Weights of a small GPT-style language model, trained from scratch on English Wikipedia: rotary positions, untied embeddings.
Each number is 128 + 24 x the weight over the matrix's rms, rounded and kept within 0 to 255. Layers, rows and columns count from 0. Numbers have three digits each.

# layer 18 MLP up, 512x128, rms 0.375, rows 398-504, columns 64-127
073156106113124129124121184077125102126086113129132115151135106122166150182157073124128157115108103148087105080139153146146167132096134128105141090163127126105154130115117134158139124123089151
153073134119101161113173142108149160103153128156159102140156151138104122189115120150095156144137086154132146138162127141117083172115097125158106087150092143126128095151120125116128123126043140
140154147126139123105109141150139130118163132118103123098104124117160150117109116149084130110131123106143115125148140158101155089160117147137138129115133126106109123139140109126142141169092144
128063139129149109139188103119132127161078095162154147168123143097128102087101138126120165137122156115139124137124123120132140123158119148150115143094103098142113153091133101136123098111116155
157089147114110123148137145164116106096127115105141127112095101111140143165134081129122109103103135172128122128128130092113106133115140130143141111185112130110091121118159145113123092150126132
169110161147113153141143129132150127133146102124158113114137132096166139135089138136144138116113182123114104109134092177115136087082157097109111129047096134104131128161125122154131136125107152
114130134123142097081105112129116103123176168087146131154152134109112153127142104121143157139140151082152112147119118133148138191135117101142127103117157161125157113112138140132114135123130069
116108159147098136088105143153112104106135139165094137097181153109120121112145142136091074110116130133143103125123120126126132120062095152131074162087129123106149136096127190166077133167165141
115104143150129166119157149113161078103120131131154093136164144080149165095153165080093115140123158123105132124160085122144163147123148066121152147155119147112118144111106146096120140136128107
161138154134118180145119163100110120094138184126156131141118120106122111149145126151163106119129128133125140130124122124156113134148121121152120147104159168164125115139132130112112119107097159
108092163149122136126101145127164144115141122132125100161075170140127115145091166107086183114099164168076117149107153128146103115092131124152102113096092142102140142121131133181171111136131137
080123111136124152117135138110147125118124146174111126149141155136135136138106120104155126167122136107074089139163154103129108120117137099175137128114103137103156114161105113151129078154121152
122107136131129145135153129162131159110170071094148101116095176177105129118071139126132120184117114136178062099104121134151158168131171102167112108105131151134111102107129103120165111136120118
098122124148153104118122146131147133124139128143136101108108086157107110134123161124101094129114128099158135150141113112109093119166117136118112112091143140142107128116059137098082158104112137
124170146140112154139083135124170144104117100100121110105100111153154140126122117151125135139108143146170119140180152137093159120149117128161133150174168138125145096140158100115121128128120115
138135148119142121096087118118105124134112137154178165133137159115150137117132109108110146085153168138145154101111131136143131130095099130170098115110144095123083073134146133122148128120158154
114133118096107182100150128147137138151128155115111121144092106107128152197140164131145132127163123134137134161141174114126140106143117128166154147137139134090149093129086116151118092130132110
120140134118111122164120123106141136091121092167117148114129157075128141125126148127137109126110098093117089125146125093109149150162183126188146144108120149161113097137175139071134149145118170
101134168126113178098118140105141124127152139144137146108132118125143104148108135061117125101133130155129144139142142156122104165127182148132106165111165111118158113158138109141090108121124154
125140122142122151166111128141101119097133154167138171153153141167118136123132113177111115121079106156094110131152165135134119164178191088135119126136134098132096099115115142138107088099108130
119146119102106137100143173137095162143107139077161130127172113095176163088152141153155092141120169118137155146131090150068081143092150126119138123097136174100121124113163141126148154185133087
160138141149173126138134130150120094139108119122137129109146150137116152122060101174156130134132113168109166105129143096131135116171137137114115128083147152134137164069182106112127100120143117
160124137073099167115150174119151159133150131116128119166173131141186188135113108152154126134164147144141152136133121144132114161124151163140117140124143105104116117139109108112145135154139126
106145162140125119133121123156135105089148146218096153080154178139099128149135128107115112116141160122086127157146128156169139123125133138144123164116165104093113084098100134152184077120108131
150071108121130126128128152123131105104126123139117143168097115080141113099127102064110187113112111150163102112099116164123122152163104095132118118131127124127156124123081139137149170121114137
133141142155128126109133123182123067088145127096140146070158099140143136128120112122161118106138138129149117086163129105107139130185106094122145124131141154099149111135172174109124125134148131
112160105158133128111099138124130170140114139128110125167147123139128137151100128131156112129106124114152124160163154164103129134115102132116097119104101100143178152134131141164073150094138147
148109137091195152151117149076118153122161102118129085138135146138121118109136128130076152144129137140167161133118115133133131139131160148181138132106115132098106133152102143151093129128131143
127079108177154177114107115143195115108141141130127112127086148111137120112131129139099137148097099125131130162149114114133133116130092145136154160090132152132149165132105099100145146130093141
116097124120126125142132097132103152134113154147150129149146138122104147136112157109158134126130113131143126128115075126102107123120153124116167103106122182127180160095126114107119128127101135
136140179151089121143164126101127171092146124099175131115154104149118106121125105138123129094154167136155152136167125106172131120115147158140119142155162162083136138134148150141152100172172114
134126165120116127121119148127123109135115130159130134129178137142154101140134114105103119179133122123131125093134140127125164171182125122130142112157171152092115121121154121121138107124151104
085135168104128116112140146103121166161112149138137114112133126158148111102122131104117197156128120132147137118096175126129136191061149184123114178165105099128135121116111160137118150154125110
121167119105101147123121161127095091112161114098123119154114157156157152134151124120117131092118160147121133107159146120149152163095119143112161124112123152123138113130120103084107099133100100
132170146111142103119130130144173089113137097160108113117138167125117090151118111156153103139152107142108140152196121133135144131117137106148141108109130091092133097145148100113138078151119163
102157125081148083100093114175149108100148140136139140121144172136125090120140076115135125097166138162141069109125144153161131106136164100146150129081126060117109136129137139106121128146109156
122140100124120118092123129167168147103098143124129142095130143144085172104136112169194118089145171148110113165178117147129145141137128145158132155103128146110100112137104093104129148119124135
104138142126108105138151115110159082140137130190128114180119119137127102132118088100107097155150108095142129117139096110090118099126131164114119134130177152133117119152158098139085151138093154
123094126105088125132112110085143118113089096167099088125111111134147091129135120165142130116150133154060080143140145147155127150142176122170116128093150132124142157128135153132075126118103122
137155143124000095143135178149166138114113112148104159100165155069136095158134108125108122138123141143133146122179156107115110134121169136138107099115155101100129146133151137140101073118115141
130114079123086108107134184130175135125104127121111148148122111132145172116133102115147145166167140128118114100119093138162138142097175118170118143114122135122077139109126099088177115121088115
126137148147083124148101142146155148088121106147096097145051147142118132107145121180123100126152132142134103153123114157066150155092105141106118100119092148150115184114114113131114111112119096
110149113131139137151135140129118124132103152134118114146125112115115148161105126146172103135119113105141136106119148123083143096102142131095141150126161110117134124122145179079100151155158133
124098138131116148087135149159144125136163112136149103131167134120130120094153115134135132171143116118140157101149122161075109121107092147087137104099157138124110115140129132132121122123119099
102149079147159168166099145115137134112097148129107162133139148141119113138136106105132151117089150113146152084175138134097112126100093151124124158169145141117106136125146124101102152147101111
082109121123155110145125127137129129134131130113163150146157097122169143123129156156134110134121166131135146141134159105143102132131118131125099102122124117138146122115128112130111121094106094
100124103125162160151108155110121110137160088099110131126094133123127106129099118139121131129160121136112135145134130128129114130114152134163096123107128151140134106139105119152195126126113129
140107131153144145176108141139142131166135133147138118146120109145112155147132099141176053120147134114134122155144140104127126133130157094135130127123123104131125106106119108129130125132111105
151092103100139170146142129097127146097150148156137139110116116147120132102120130124142104147079066122149124082106163135114115159136143187122154142108123122141137107092152135121146102134133145
142157163127151113130137134132154091118114134134107138131123145117096113147128134157113119134071158143162152123096120109109125137130104098145090121084114126118124150134087098125102137153145112
139093166134107112160182157105126126130124190098123100102116141156151117107103125126135083113152140152117085104126133091139051116078144125163136154144088181152103203118147101129130120104126139
112137152150138117149123145136170133138181141108150143101158119120116108163143145152122093176099170129152099079127123072118155149101125108110132114130130143139144116134154152119109088140083167
098110097116088127127109102114132129183137090132156134097125121145111133176101095144184132132155115120126087111129125108153156051118095161136107149100139126102133160154143105151152130159136111
085124102137111153140109120118149131167146162127113089149128139132111147138177105169116140159141122117127138116118134152144124122138135141129158135098158150111152133118115103113164157108111119
145139133147103105144081162149079137187102110111187138141157133123084131125135121135116121146097110145062137161122151146150116128123160177186119153142134092092121143100148140137062114146158144
134130163134165178177144122116137126136212129173100109103128111115146149163143093151091096130180140153161092091152114097160126121135156084089142114126131139111113123096115101126077103154126110
114127128139141148156117113165092141111111094122150152130163137133143154130165115129076130149119073138112118120133145088119157116163083103152089154140103152129141123145121108084107172147132069
120133125134148137141127130108118135098057111126133165140096174129098144116116153109117129177097134134113133129134104164121138092151153121189124063088132116165152129162176118082141132137131115
123165117112143096148121121099155145124107136155142109077104124168096149138118106130157105175145139151106108104168085167132129122134155122121131112142118118108115155137122145120147110081106142
136122119112121130107102136109138126165090147161142163143123129132121125129118123142148106126135122112119152115152117140132099157151122148122151130123142129126104142112104092129161151132114070
136108158068153123115147133156130084129153150180141141140145153145113146146139129129085140120181137151145138159143117080114149134099134137137154083135126151145115111128110142095125088106121074
149096081093149130156113120117164151118149122132157132115122157159146100154114107101126098126116100170140153129145073092119098152154135122159110094114152144093132136081103154094130148132118138
121112122100138122156143133144132103119140119162135122116186110112114115104163103120194140130127120127147143154106128140118140177132111131136098137127163126120121137153117154117146171117130111
138077123134111135144124102173143147150117099143152142142177091135146097150127128125155080161133125133136109134100159135092126134147105163098136122121121185142060081117119125087105159142122148
117145174093144136118109109172123108130127145101152177107100103122155102152113121147172147110150139147144117161166188131138121176091172114123119144141131102134101114148114122159109126136142164
127142092138134116122114164103120102131104131117105124158110167059139164101110139131149157119140127117200162114158149123112175136157131103151126120159106134114172148122143159090118107169138136
085078142157124156084089128180097111164163145133101154129135122136127120126121107126080106113091124153127125198137122137135165180105128149141097125139150138176125130089154118118113092126136125
082149114081110116113113108103180131092111175133167139135146137126135142160181119120138145160125111123164140131106113119126147121143106139106136120143128120185150121137108134097075156130152102
101107137154106125165162077128146154140102109116125139152154092139092135095127100109104149120081146153104122133108166118120112153173082141131135139112118144099161156142100144133126144170131098
137113090101152134100108101116151117104132135138094096118143116113157130169097105128156147139109149129127110161125180099132168097144162119126122115140130160151152130160190096092125136104106096
121125142072089111111098158132153125150100155151092088142154114139124121150135087142109147137151150163066132137136138167126126126086113113103185130100125136175163131122139159117106056140156113
099122142107150125078126130128146110121096125152168128149153107127132132142180171095156141133115133110123123126116140171126129114117130152115130170088130143142132131101116130154162086121146139
114133130108158107135093149133095118146158115158113156128127137109140164126121143096153125136105162091129105139109131133110151090145154115180140143149154131164140140136093108146141082165125142
138124138150122133105126105157132113138107116137147096137136101123144171121112099149148146124121140166165146109090130099134127136128130084122098135135089117123138160136138107149136083091123146
110102134129135145129139123141113070158117127099126122089143109126160101142152140086118135155125138129148145101143153120134124116128117142102114162205148137130165147112120118129099142130162111
159110189152127112148102163125134104171115139107179127125123160144102139071166135140101086133096153149111121134121070129104106145121106117088118127124119123135132157117139097127124123109152122
156097151090173108102156135122116073128125126134121164111121098109112158086151094160102139138142118137162155116157137162097137110128128126131139143159159128124135117147104170118117142118112155
087124153107153121163109169149121127124142151163088128124169139127162101108111110129126081156150114181134116101100118134132104128140140121204134126148082112119153121100135120085126141112124150
136140124133095128121102142177150113078104106167086082121122101114116109144135099108149101133131113117131096085122143105106140129134113094118149113132124163136124143156114141136123112122121114
104121168147144087164105128101141120093141121110153113125161128147079161096134130143150134152125148164091121168198101112151137140149154110141118131095147149109072115199144109126136112141119107
141146129146097085136114104099122171137097146139104093166126145166109136148095127103092132128134121109130150121125095132168145137072108153091114142115079185123119134157134113154119091093134147
139110120137092106149124174151100072120128078140141114120115107081135061143117148131098084112124146130111118133168117097150093156133108197110114131119122087213157147102148123109109119151119176
166112153164172139171121111190106095157098140135137153097120143164141114151085152146124118123115118102126123102098121158110078139149142120124161132184109138088163117089134117123129109141092137
119118141161146101144135083136090126106136112099162177092089142115116174154124141135138115112107128142139135124126112087154101170105129112171141130124128108101141125115137134095125158153155103
160099137108142154147144132183110119183092114067146102116141147122093131150118143127133084102121147144153134122205149116152154151114123100116177115128126105091146150073148125137155127116086117
128107129178154133141120117118151076164107095114092144114164139146111154147121121134149113134109102117182139153105137138121110142093114110160098155151117109143148128157141123163108128119101088
145115137112096131131140159115112105123155096148161124165164186079149102111125112097154132138140124121128123127141164127132138150075126147112129123104158116141133142124144139147106146119150122
089121138113137111090116122126152161166139130121123183131086157106130114111124137170114131091091150129128157150128144099099082149083102142137108157125145103172126128122143116146088120133115150
149157143153157121093078109126127122132181126143143058119185094136157150083116128137163114122116159081120125111113109097149085165132144173129133094129090119163161147108106081114157141102120121
098121110133127109094110151140138078130152158121126135130157135103135117157160116092163118106136160126147154120154091159115105121104142116126121175144112130160153115153121133082105175105148152
108100159142147137149138120102158148122145148150127123100153122150096130138135149125131117152151116130141153125151153139165101082124116135132142129120156142116150119140102126132140143141107159
141132092115116100126101099109138111100145141125139122144123115135113117119112141155101097156137115096138175104138106131118129143134089124102135116099108122113158159132166134118168130107170132
180110158129108130101160129112171123115129152116137147148126098124109118100146135119082073151167129109130110210139130120091137189137132167168091118111111118152141145132124120150114143135143123
118126134095163129053144097141136114129150104110154131153107096124093160139121127149105166148135129121167091110106128173116120106155186150146179147055136147127177105138107110160138125130106140
133132096126149132139157091133156120079069157116145125090154145142116124164118107107139123095113139123113091127120130088132109137127180115183151121169111138124157127122119130138095150171129169
135103146121113130114125113151140137099123136098093104106163116107139129135130078119132132150131145157123148138113135141121098155112166154112126142107133140127103102105147144098090115129107111
130143106145099107095171140105131139149125132125141159120084143160102140146158188138104108154163151133100141109132156094143130144126115126115109116152189126106186106127147101130146107147109135
125104100173112090154135111117183151171119121152139143120164142117132146070096106123098118145163098137147090151093149161123114086127178120138111134130125103166126106126116122136127115125104125
152135125109139122096112115123174115140120106136171128085149123153123142119128106128136142139160177130145181149120128107165122122117110115155136131160091125134083124126120107181102094110116127
090128117158114144153124142137114122177110095109168118138100172168137109128112134181122107142109137133135100081148132060102138127132151118118108086114137174136121125111131133114092138141113160
107084158154188166123144137153156064146106105154151142086134111101174182130104147089137124130122134164112132164113110109110152140121127119108122153185121131095145109158118122107118166146121125
130096108153158118107097152072123161092125101102110150143151125126103150130136101126109163125140067161148119157126126130105101147128123117124150183159122122129125148138143079140103138151135117
105153119092119162128128137129132154128101122143126158140163152174182159147109087142154158154135119143123124134125172161097117182122137141144142136105104160127143120110115091099128136106166085
104149114128141115135156111093152104116125160148159096147128115136152101117161114118083133126089159126157083097085127108141111133147125127139137142103139134137119128140141078149146144088135117
131095121137157106071106155087091160164119135165127134101097107110151123111142137156123141110146132111118154151146161114115167149109147076155118124175146115113087134140148117131175095138089116
120202138124109147122130081098136193104080117112117148107116127146138059197092149122116130142137150167154127185189122114116111146088100156155048093129093190116138096110103127102121143168134124
137168130130129138164105162139112096104092082119138119174171178147130185093135109158137080144133132152167085169113106150120093151048091126116145154078158152166181133117163129110128083127122087
# layer 18 MLP down (transposed), 512x128, rms 0.396, rows 398-504, columns 64-127
107132160093137113112123141151090103160162140107152126135180108103122131160131088163119149080117132085139119090093140145104136114132090143173154125182121072079139159163165125097094142120136122
100117133136078117138087164102114109173102123146145137075107095181124178166123156135136089145124095127126108162137168121151140159142083165094153122070166153131103159138156126146137147132138139
153126151172116126123147097130122151126108130150144091155130132136159118157151119122130127121119099091124135132137109161150122133091118102103149159073072109109104087113093124131126135126116130
132130159178109172137115139147123116093134136123139182109113168150119108131140097121160111106116175125139094147138114118150141138130120164129154104146113115107126112135135119175142132128137105
149150109158120140086128140143119125158099174132094137165108116122153070083129126133124147142143122157085134144146102141168131139131114114116115117127090124095143111139165113135124118159145090
109146104101159080136137137119134101093113079136117141151147143166133109120182110114107104126123088112119127133159142077112119099083129159158165136124098110142147114155140137133128158092149146
099091139131147153097169110156140065153132068098143167120123101155142114155132105169159125125114095099120113097108117143138131102129129113097100091141193138154130118156143093122117130143125120
109145129115180139128133146073100128143135147126151114127118126179114107152157121152146149169092144129151143108133157169129124091088142105131105125179098171140085098116156152121130096101122133
117127119148144107097099143100101087141090134113158119127149121103112092144146127174150126110106136176069139172126157071141095119140120123104131126152115124151075152142138147185092171107129156
119130110107134127147138173114123147126152152120125153120156146092133126073128130096117121134133134176115141107134136129123132168121121138123135146094083136140118142114108154135129122142122123
133147110152071152143093147166117147112142092129151139136144088164157119119140135113164107105160129154166116157115129122120143097139122159136144155161128118135135122130148139105117155159131113
171130175135127134110111122107101088162135130182086133117140138113113171102070145137151124161152121164129139117141157110119103119142144119109093162140151122147157152079164125122141143122103125
152160120086155148119129120172110125118130150086101111125110118100106153146114142116158122138171174145152127101161127088160173101085098101148105133125082156125090113106112138093151125116078145
101141180143171126143127128177152161104082114176130145111147117120115132108135175155113153134155118125168111093111103136144095126160129125101132108123128133128095115156141141127129130080159116
138134156092133160114112114138116128080126152129112086140162105133100189139111080154102130093167115134117113073112082121113126097072134154157149118138118108136115101147086111170102151125149121
122103142130107167137125132177128164155128158093103133089084191132153127159111110169136127116152118137171158155089128123103124149151129177141109139138113111140149120131100155136110131130128107
127094106134159139174123153105082140130170168088108116102111133132152155144157117112122116117082074087088142092110144129106123094133090092142134122092091155138141094122152105127124157085146126
131106101100115117128110130084165155100116131106107078126159097133113119150092104151120154083081087148120164142083128119142118133117093106125128133187086120144134140143166118152113166132140128
151116125114102082153147099113119175119083142140164132153104155136101129093169154156131122128103132177144149139138141111108141113130131162121116138136116142176131114125146159140123125123141124
166130152117118155153126122088150111118152119106167139114131101123157140130121083120134133101072097166107091176125116140143130153148148130166100109109160131127144128128150152119104158155136136
146096148126118113150113146104136141090143146117099102160139131129154194107180168125114131155082159135161119199148112137089093115106136078090142117089146144134140112104135138150124171151145125
088147117104144109127122147127153116083129136121118145159150114127132093156129124092078130133154112139102145148125111105138095093134111127129147105117128116131115096127160151112148151103127123
095123077142091092119129125124125165156142166103089147157095112167141155123137135148098123161136153137111113125131144103131136164141112159095095110127158159144081080123141131136126116131121086
185105120122130131100129081131112143151096141144099106162105099125143081096127116094124145174145136155132123129154145080134165088138090136083119152101179121127150151128131150126106148151140178
138117116095123116117096177108184174110139169144144157118151146115097110133090144150108164162120121125113151104130098072106097106104117150122111143093123062120145150138089152161135185151152138
108088125146126158100131125162148138111159163120155169114116117143139173090128142144142157138141108111147121160131098148125142107100088179121124097133096108118110136109138129102106143132149144
172125142149145133133177142131110117106147120129126146138151142120155131090129123104130123142101149086092134142086125171118108124167157126117137125131108179108104133107118112148125170127133121
128114130106156122119151133097071119145159102109116119158148125111122164136167145131134111125165140163144110113148124112151095120108118114164107169136118130137116176117119148113130175111098137
134094163094132128104135113124132138144119078163132116141132128141117131138133081148120123128150084106125138139153153118089141100123156086119112089158124135086155157153169152118106130162139175
112082128116131133106161091125107098127135121139139114149121173139149131082133153133100122139122112134146101136140107133159101089168138118145106110134108148116124140115185116126102196169124154
152079154146111133098144149112133130104099094137159138158117135117136077147158138121120126140120096129118171094102125146086134126124134090135108095110122167133156169118152100102125097105138110
098129153118110098129118131113144127130134102115136139095096105148136111069142078163133168101127140112098119118114123150078136092083130135103133155112113137175109120101159159126143113114106139
144119127090121130122131121154145103160150120133114125117141114125104145083127164133134112107114136136113128140108115112146140145139138125122118124095144113173143143152117111127112109124109138
117086125127142138126130132089110142169127135169129127132165161126116086160089093129096159121100050162133130121136156111141120182152124168092141118126139088118134113151144133171111094146132120
174113162128148135127114114118108163128110068105125162143174099149164111113171120130102107161144140119117128102175115136099158124135111148137139124148145105110146112115161144135113109141131133
136126113121181122099154115128098159147078119115118143174164120145112129125149122109181133120122084106105126158140131175140151131137096143120127130173130136132137119107109120103150099122151113
146167101142074101136108124143157156137148113114133163113127135179131144155163123143141089079123121114119140089091098103171135151129120123090127130144134109148117108141134109141142138066129109
127138108145140133186147117158102114112160090123144141121103106099109123135115127164117114119177128101138091149122097112122132136075132132154126127139124132138117149141124096124151128113119147
112087109145110151110140115157134124104158165122140102125184132162135147131122134127091133147116127100144127133130141134167127111137140109056133123118171130120072156109118110137159160098101095
102096149152149158122153112143093118093132172117175131131143131140172127093129128080155074146144120119140133164117120177098140139128148142184092162128148160165148113089118156129152126137161105
087111173154124080132116134130097113158099150162125133101127094130133096130082154141133137064149162116111118125123117170130150136145147106111158098140110132133176159122111151131162141141195152
131105185132147123157129120125143156123055138135120099142163112133117126131155115132117135156178145155131156164108155101166135068125091154121085128120129118112140124129105121137134122141070131
099134095152095134121120140122150133082157127106137148096103128109156129146125146137102121118154146146158109121122121113110130135127177148092117121136160154127130111135126170111163117106148123
101137111116121130156097120155103120117117139131118094150086146147151140154139121092147140127122111145113088144129122083151125109109142137185143139121180138141101156120114117120131183130103150
096138108159167127101097127121123122101124148123104138108141088116143128137131144139133122159150136126110120146151165096123154165094161104121170132140145119091132165143114156136087156136153138
095137112134142093128169138109136100122134107091137144111086119119124153100120146140125107116114124130131167145138118123096133149124102119129145131122131113153094152132126120118122125132108149
105141119094124144137141159125068160121146119126111115124125142128140147146138141121169151114146137172141148143083178142150164176077127111104118173118126130120120154115138138133166149153141149
130105138148143153123109123139119130125140086092115129154142131134125126188165120122176128122130147119126157100139140081097153152137139143107148135117108148118154080132138088154085129146127135
162133095140152137106129116163134125107134161116128115126140112124120117130133095140127107110172158101106126128179135122140136128141073131164169095159116141090132080102106153129142096122154076
134146121116082140153095118092190113170138121160128120137106109108131133116146110091114103133114109127126106128113122133098141116151140146124153129080108158130160098082146110124137123115147164
103133140112064145113154108129112117185112123109111123164082112137153116135126142142115152129178134149137084103152165123096085123153095075154140086149083166119129121110123140150094102138142131
112104099126134133106180130129106134115132141127166154107122124150089110150145147123129137111136142125149086143085067119128136138109103073125145145162157085087188109129129183101100157111119141
103116120090117102125080130126170051137097132125068158125167105111156074134144154140095137151094180170130153120144127097145092134159146091143118141134135096168128131165136124145137133104128090
117134120143098136122133108117169121132103125110109141161147130100121117138151110092096139154122144084099134136132090096127101131139161120132098104094149157161123116133139141143149139108117119
126148140132129084119161108133113114136113168136154078135142108101120152141149121162160126121114133140115108148145116157151103169123122080157100100147106138076146111088141178097144138117115125
096166180109147127156094077107136130137073153098054113113149144166109134101129055135152126091114128127085168144105106144103087133148121152104101134139149126131149102120105134135127127125131099
148103109123148175103138154107101115160138159141110105182146146125121152093152140117129095117157082144115091156104164148100148125123114094116127142169110109136117139152131118106154139138176129
123162108111140153098162108156117110095120121112144125148122117104099123105124138127141097118135122143137123119152147138124138109103128132131099118126129120153125145161156157119132150110130087
173154134138158137130064106151125134110134140120097171119168118127122103157119129117086153110149135134122095102096129137113186141101144125123126132125152187126136133142107124105140110129119096
107149143148143115113138112119094121162106092130124106112120135154129161148101159118113161129170140125133119131108116125113107130109138139172118172125100156123127118110123133157139140155122105
101138139128096075130152160103106140087096103133134129119127133122143141144194155162115171111137130125129105157106126140140156137122145142146178144093124130114123156109161117160129134126115114
131126141144143141143124160129117113135159129114150117139134106136119096092116102097149116144111167158154116098107167096109162144122142106162103152111127116103108166113143117137166100140148120
166117113174135152114118160111121140122175098127105085108114100136136128097190089133119146126125143107127110159115071147134128118148153140126175101108112104119098078118132091108119138144132149
108157151189155109129149136149128154120193102137091159109129097165113078113166179098132146121147110101097093104092105084107110124129111131150115104140181166150098096154129083166152139135099121
131157135127129139095129128086136174158095127108093148125155108092141149085165133099129123141124139119141126134089097087118129139153107138118108090112096138130100130122096176081096147162126126
146093142124140122131098158124080108119089141149106117121099127114101084146070125133126130173106161112129111109131109167135124096123122119130165104157140128121111105142166135162120146114154129
152130137147121076151114109150147133144095135137135118129145101100130135162078132162111126077146157114118156127133180134101123150136116121152118118110162124124127147147138124099142126180110125
138092086105114140098157130145097171105108137087105169135125143138144119123176134150155142103163169107134174128121136118139184114150135112117154119185118157157104129098145167115111119159108142
110148122166108120172127149136138108137113136116177119102137116114172097089128145159093124157163112120150096131094070149114097079135144137141127130102082154173116123193133121129114157145166140
129152127154118096148133193126129134139126080143141137100108129159122083129116150162107150154139151112152089101135129113160165174132142120157097104142125146133140117124130174122133154128144078
143124141165094148145149078134164097157146140118109087123152099165138108088125134086133133149131086140127158148159141159106174127108081135084135151105126113149090107128114142124118153134085105
132145093086140151139122156112152149148117129120126127083142107134113095119138123127103165140123134143142116140120120110155137141135145132068128125129152127147148131183135116079116089109080131
099137154108152126113164158123129157112103147118164120152110102156139118148102142141110155151125110111090128141112133107135117097169109111107142124126119086120159101142181097114094100116105116
127126128153152164155147101082123134137083162137144138131126142125144095078098109108156149112141138139130135130101145140128134149139136101106139128109125160124114144120097139128114133149091101
122113135128134080119149102141134129146160129150094144151132076163100118103092125134130136148168145129136140150145154130140132145110149122136110156141107099130103102110113155085096107135135070
101121137104113167120104147124106094097085142119147122111135097081135143135122098150074162150176121114085131135164093153162066129186122122131166158144147168140111096135088167141097086126103145
165156138170094130112122171160125167099128141117104130149140100152103133089109137134094154101138097144095122133158111115152137121153094150141119236111109122118127143107169079126146141148098135
122125145110076075154136114178147150072128138075130136125126105119140183147102118112049136080123119124121153122118112116089111145115156112154154141124103142135125147149153132112140130102114140
147139145132127153130169132096165094148093121180092139118129112122088124129137160148158117106123115105149136085129130102121175102109147149128117147155132149136118145092126138080094129122110124
166116123142136149150125136110148143133114139166109120185115127133100094147139145095105083128128103117130127133119166148128091121093122145102120089129084163144157127182133102111114086106167121
144133123150142091139130116163110147079170080167113145185114096124156179143147129121148120105135121114116147119113126112141116119100134128117121190099062157139119108129140102138126092086097116
114166112130080111077089135101108138120142140122086103136152105123114111110123119095073113104127162160103166104116133125134128126097167146138126165079130135141125080112113148099130124152131097
091118111159123154126198146124119112128158189130105138159105194153172100130150102128124115093129123157103114088111124087107104159128131112108156149147152107051097125137139126156088114107105139
129105140136150129100125112156136128131116136117098173169169128129105110148137160104119151142109090155101149130129138167125113115097128110139119087155166135148171118109121130153108090102134140
188124175093128126089145085137115089118154097138104168161155134121088133152195095134122130152150159090137143092120135163133141118145076135076132109134105112156099133153141129170161101100086154
121106178109114134132124128127130120114134164167102107123133090111168149140153140119104113072143107134123115118146115157114059089127182134089156093126109115131124134124139122101110143128096133
117143088130135100142095116125144132115106030105111124117110157125114154115134152166142139100147124098102132104122141142138147180113119103146147137102117109133115116122115153157138125125099104
173138187127125153146099131129146133120112141171140102100090094161118076106109135148151132106137146104110142102134119153128136135129193114120166177125088127153143073142160102107074135172134110
120102123116116111161116201124158080131138103156138112176154183093093114145096173114077140085125134122150151178071134091088176101142122123143089139127144129108098102163128138111082159080125108
117156085119134128118141161172136120139105173118196119127135118158132159127100086125148140125125127093099138166124129152139155088170123146129140112153087140128072087179109157153155110112123131
139185132151109129113121120123093152132144152129093135119113147122118157101165147128159156144171117114101111092133099107157106106101137160150125144097117129132104108097137077104168098116108121
122134164122140172128140138170114098159139109130144131120112125115122123144127130116115127130117135126153130117105112102124133090136137110129069134143140114089116088145130147115117131125112123
134171139085146138129089123110115098157154090111150116108168120178129128102161121134173159168149136124094102156210113127106170105163116124192123156154153093150071144131077122123108133146089081
167151156113136128153153152113148060121134115133127133175140155124135109140154155142148096120102153135124171123090153092112120107102092160177118143145106149098136102189134122140092151163096103
143124123098155192165162103118124118109111189112159147106110107129111126171064166146153122146089125121091130131138099133130121104154180128149146111103145129133133088110135150128110136146091071
160142150122129159119118120139160071161109088166117132154171161160161098102145122100097081161113140135142126134131099159095124138133156140127166123119094105091157122107150123092135116148112148
127094143155148109124097139126095103102143090133138098135103131107125120142157160080126148137124119137158112105147080149115134131178134077151123145119127129139077120094116126134127128132136150
108096087134118138137116118091127144110101111115113107144146145127109086133118124179138141174136125118117152186121088164121126143157120087160136107177151116121152110096095089123114126154116140
124152137124102120115109134155099130126119104134123123080147105159161154091116102119146133089179125104168121097109133120153114117128111158159117132116096104105151114173156118091136153173116110
120112140135125123099142174118132166132123106105160128103136092137156094141131157146131144117124115167153110122149139129077080119152142109114128146132092125121136150154140155128163157131109193
119078104148092162131133105118113121132172098136140148130119125157145064114113093134094101115169108133089183149167136128131152154139091124135163154115099070120163104114118132147123097160148125
141171106087118108150154131156098128100090054126153107186133157133101108137133177113112144132103137123148140120154106107104157146171122125120096138143169124150131126093133132149196147150121167
115149144117099112136168173130162135141113105107128118120178076159129073154180132148106161147112166119132127163084113115154108178105098172150105168129174102161104073161138131121117156075120145
197124137103135109143113149093102090114177104121111124150154134095124115136128113135120114107116164087090151081135143129145149099147153126122107130154167114122141119108123112162136103117179089
144131114140142128145120105157098135115139103101127125150130125144098062104124096142118155110127073143129140118096118151175137114136142124115125108145122116116154107165143175165123132109127140
116092162169099135091144119121141096126105156114133137156122125137179101128128135139110102085109140141158186167136107117113097123142151113106126187105126098144178129121119150143158107158167115
149111153115117129120114124113106130100125117112139131105093128131161147102178137112217124123126156149140118140154101144137138098125140083098129154098118150117151096107116127138119153129146135